Weights of a small GPT-style language model, trained from scratch on English Wikipedia: a variant of Adam for these matrices.
Each number is 128 + 32 x the weight over its row's rms, rounded and kept within 0 to 255. Layers, rows and columns count from 0. The size above them is the row's rms in percent of the matrix's.

# layer 5 MLP up, 4608x768, rms 0.0246, rows 2784-2797, columns 480-575
size [ 99 100  99 104 104 110  96  97  99 101 103  92 101  99]
[[107 152  85 130  97 135  84  95 108 147 131 166 146 167 154 129 135  98 169 138 193 181 170 130 110 129 134  99 105  59 109 205  89 143  83 134 117  92 184  98 167 121 114 105 126 113 198 109 100 146 105 131 110 161 192 103 167 153 103 111 154 103  94 104  60 110  91  93 121 117 132 207 141 132  96 139 135 105 124 150 123 178 106 104   9  98  56 107 129 115 100 156 132 114 128 104]
 [112  64 119 118  94 155 111 103  90 137 139 117 142 184 154 153  88 116 164 146 144 117 143 124 128 191  68  95  74 215 153  99  75  95 120  96 136 137 178 133 112  91 137  71 135  96 117 147 134 116  89 148 121 127 120 175 138 111 115 116 144 118  99 122 168 114 130 161 119  76 111 132 158  97  43 128 137 104 136 105 114 164 140 153 108  65  67 119 117 147 153 141 155 104  89  67]
 [125 124 122 125 128 160 196 156 136 159 127 135 111 157 133 144 126 123 126 109 130 119 158 167  96 114 155  60 112 155 133 110 157 159  84  81 155 120  98  69 198 100 173 129 119 132 150 176 125 151 123 163 162  80 129 134 130 109 149  50 101 116 148 129 135 138 130  76 122  97 143  87 134 129 200 145 103 135 137 106 108 134  79 147  89 131 115  82  98 128 100 153 153 127 127 149]
 [119 145 123 168 114 139 171 101 115 127  98 118 116 146 108  96 148 163 131 122 117  50  98 153 115 182 140  76 103 143 148 167 111 130 109 168  70 134 117 129 137 158 159  89 171 142 123 136 133 211 129 188 109 141 153 133 152 122 148  95  94 153 148  85  78 131 123 141 117 135 135 145 173  84 141 137  78 135 126 138 149 129  95  67 112 167 158 146 131 130 142 131 122 121 129 133]
 [163 104 100 128 170  84 100 127 117 226 149 129 131 106 122 116  91 140 140  92 104 159 156 105 159 155 142 146  97 109 120  96  97  45  90  88 121  77 100 101 141 104 128 198  73 164 116 165 124 158 180 101 151 114  57 214 175 190 150 131 111 136 135  91 107 149  71 122 137 126 127  48  96 170 126 131  83 129 140 163 114 131 126  74 153 165 139 127 114 124  86  96 128 121 140 147]
 [133 167 139 159 186 108 194  77 121 127 185  94 148 168 113 134 119 125 115 178 146  80  94  80 141  97 120 133  66 136 137 167  86 125 158  83 109  73 103 128 172 105 128 151  98 156 164 124 132 121 129  83  79 166 125 154 123 121 152  90 142 146 130 109 143 114 131  92 102 149 156 117  80 124 146  93 118 118 145 144 109 114 121  71 156  93 120  70 119 128 143 157 143  13 197 111]
 [154 118  93 152 170 131 109  91 158 161 198 100 127 111 192 181 155 147 163 139 140 156 201 106  54 130 127 117 145 163 128 146 132 135  85  86  99 141 162 141 132 109 137 146 167 141 169 147 134 147 161 136 101 140 136 133 168 156 136 133  70 159 185  93  80 153  94 133 102 165 156 117  81 123  54 156  64 119 103 113  97 136 137 104 126 118 161 149  53 145  95 161 116 125  78 140]
 [ 84 117 212 111 165 127 113 139 114 155 115 145 137 112 106 141 156 151 157 140 151 138 147  62 124 144  58 166  55  81 146 175 122 118 116 149 120  80 112 115 131 143 116 167 120 100 143 117 130 188 105 151 110 194 117 127 119 170 129 128 107 108  63 167 132 113 119  97 156 108 149 133 115 114 109 112  92 153 169 115 102 141 150 102 118 117  88 165  89 150  85 122 112 135 145 140]
 [ 80 100 124 105 112  82 141 130 113 105 188 169  78  96 159 138 134 101  69 140 141 126 112 108 130 121  92 116  96 102 130 124 138 111 121 104 102 114 128 123 103 105  84 179  47 179 116 109 185 112  85 125 144 174  91 145 123 154 110 133 150 144 124 105 165 143 122 147  77 178 150 117 159 104 139 141 131  99 109  70 115  68 155 201  82 122  79 156 154 185 142 157 102 120  90 157]
 [122  87 139 172 116  60 103  72 100 146 156 113  81  74 141 170 184 130 122 158 132  97 187 154  77 125 128 147 127 181  99 137 193 121 161 213 116 123 147 101 122 191  81 164 147 189 145 126 123 166 185 130 105 148 123  99 132 103 118  94 122 133 143 121 150 165 149 123 152  47 173 120 101 126 170 136 108 153 173 162  84 171 136 123  93 141 106 109 111 148 135 155  92 143 168  50]
 [116 109 144 132  11 154  78 148  99 142 132 145 151 118 129 145  90 116 146 137 132 138 105 151 116 144 147 102 170 131 161  86 119 107 192 145  75 118 125  69 102 133 119 145 120 181 144  88 105 175 129 177 148 160 124 192 162 106 101 110 118 146  94 173 116 109 105 104 160 105 106 141  98 178 126 135 129  98 137 114 139 124 129  91 104 108  80 107  70 145  97 149 125  89 134 157]
 [134 119 136 111 150 120 170 162 145 132 152 137  77 126 149  85 102 156 150 115 112 184  60 185 190 111 118  91 108 148 151  93 136  63  95 171  45 119 116 115 161 123 211 133 100 109 151 128 131 125 106  78 120 124 156  85 157 108 128 105 124 182 120 137  69 100  94 126 124 115 170 145 167  99 185 132 130  99  95  94 137 145 134 151 128 134 131 113 120 150 154 166 171 140 163 138]
 [100 122 150 161 162 106 147 151  95 118 124  91 132 138 126  96 190  80 116 176 206 145 135 118 101 113  97 139 110 111 103 141 128 144 137  92 130 100 167  77 152 178 134 144 114 144 138 128 106 154 168  98  95  81 151 138 165 174 160 120 115  98 172 164 132  79  62  72 133 157 187 137  96 114 125 117 116 125 101 131 160 171 120 175 152 106 132 188  79 148 130 130  97  51 170 114]
 [136  88 186 121 128 134 150 141 111 104 197 130 109 142 181 184 143 135 105 147 150 112 178 142 131 108  94 133 135 137 121  62 107 154 190 139  78 161 136  77 134 179  85 166 162 184 135 152 161 149 199 147 148 144 119 109 129 161 148 120 145 118 162 135 116 113 124 127 140 117 156  40 132 132 156 154  86 165 125 213 118 127 130 149 132  91  96 172 132 120 135 145 111 109 133 125]]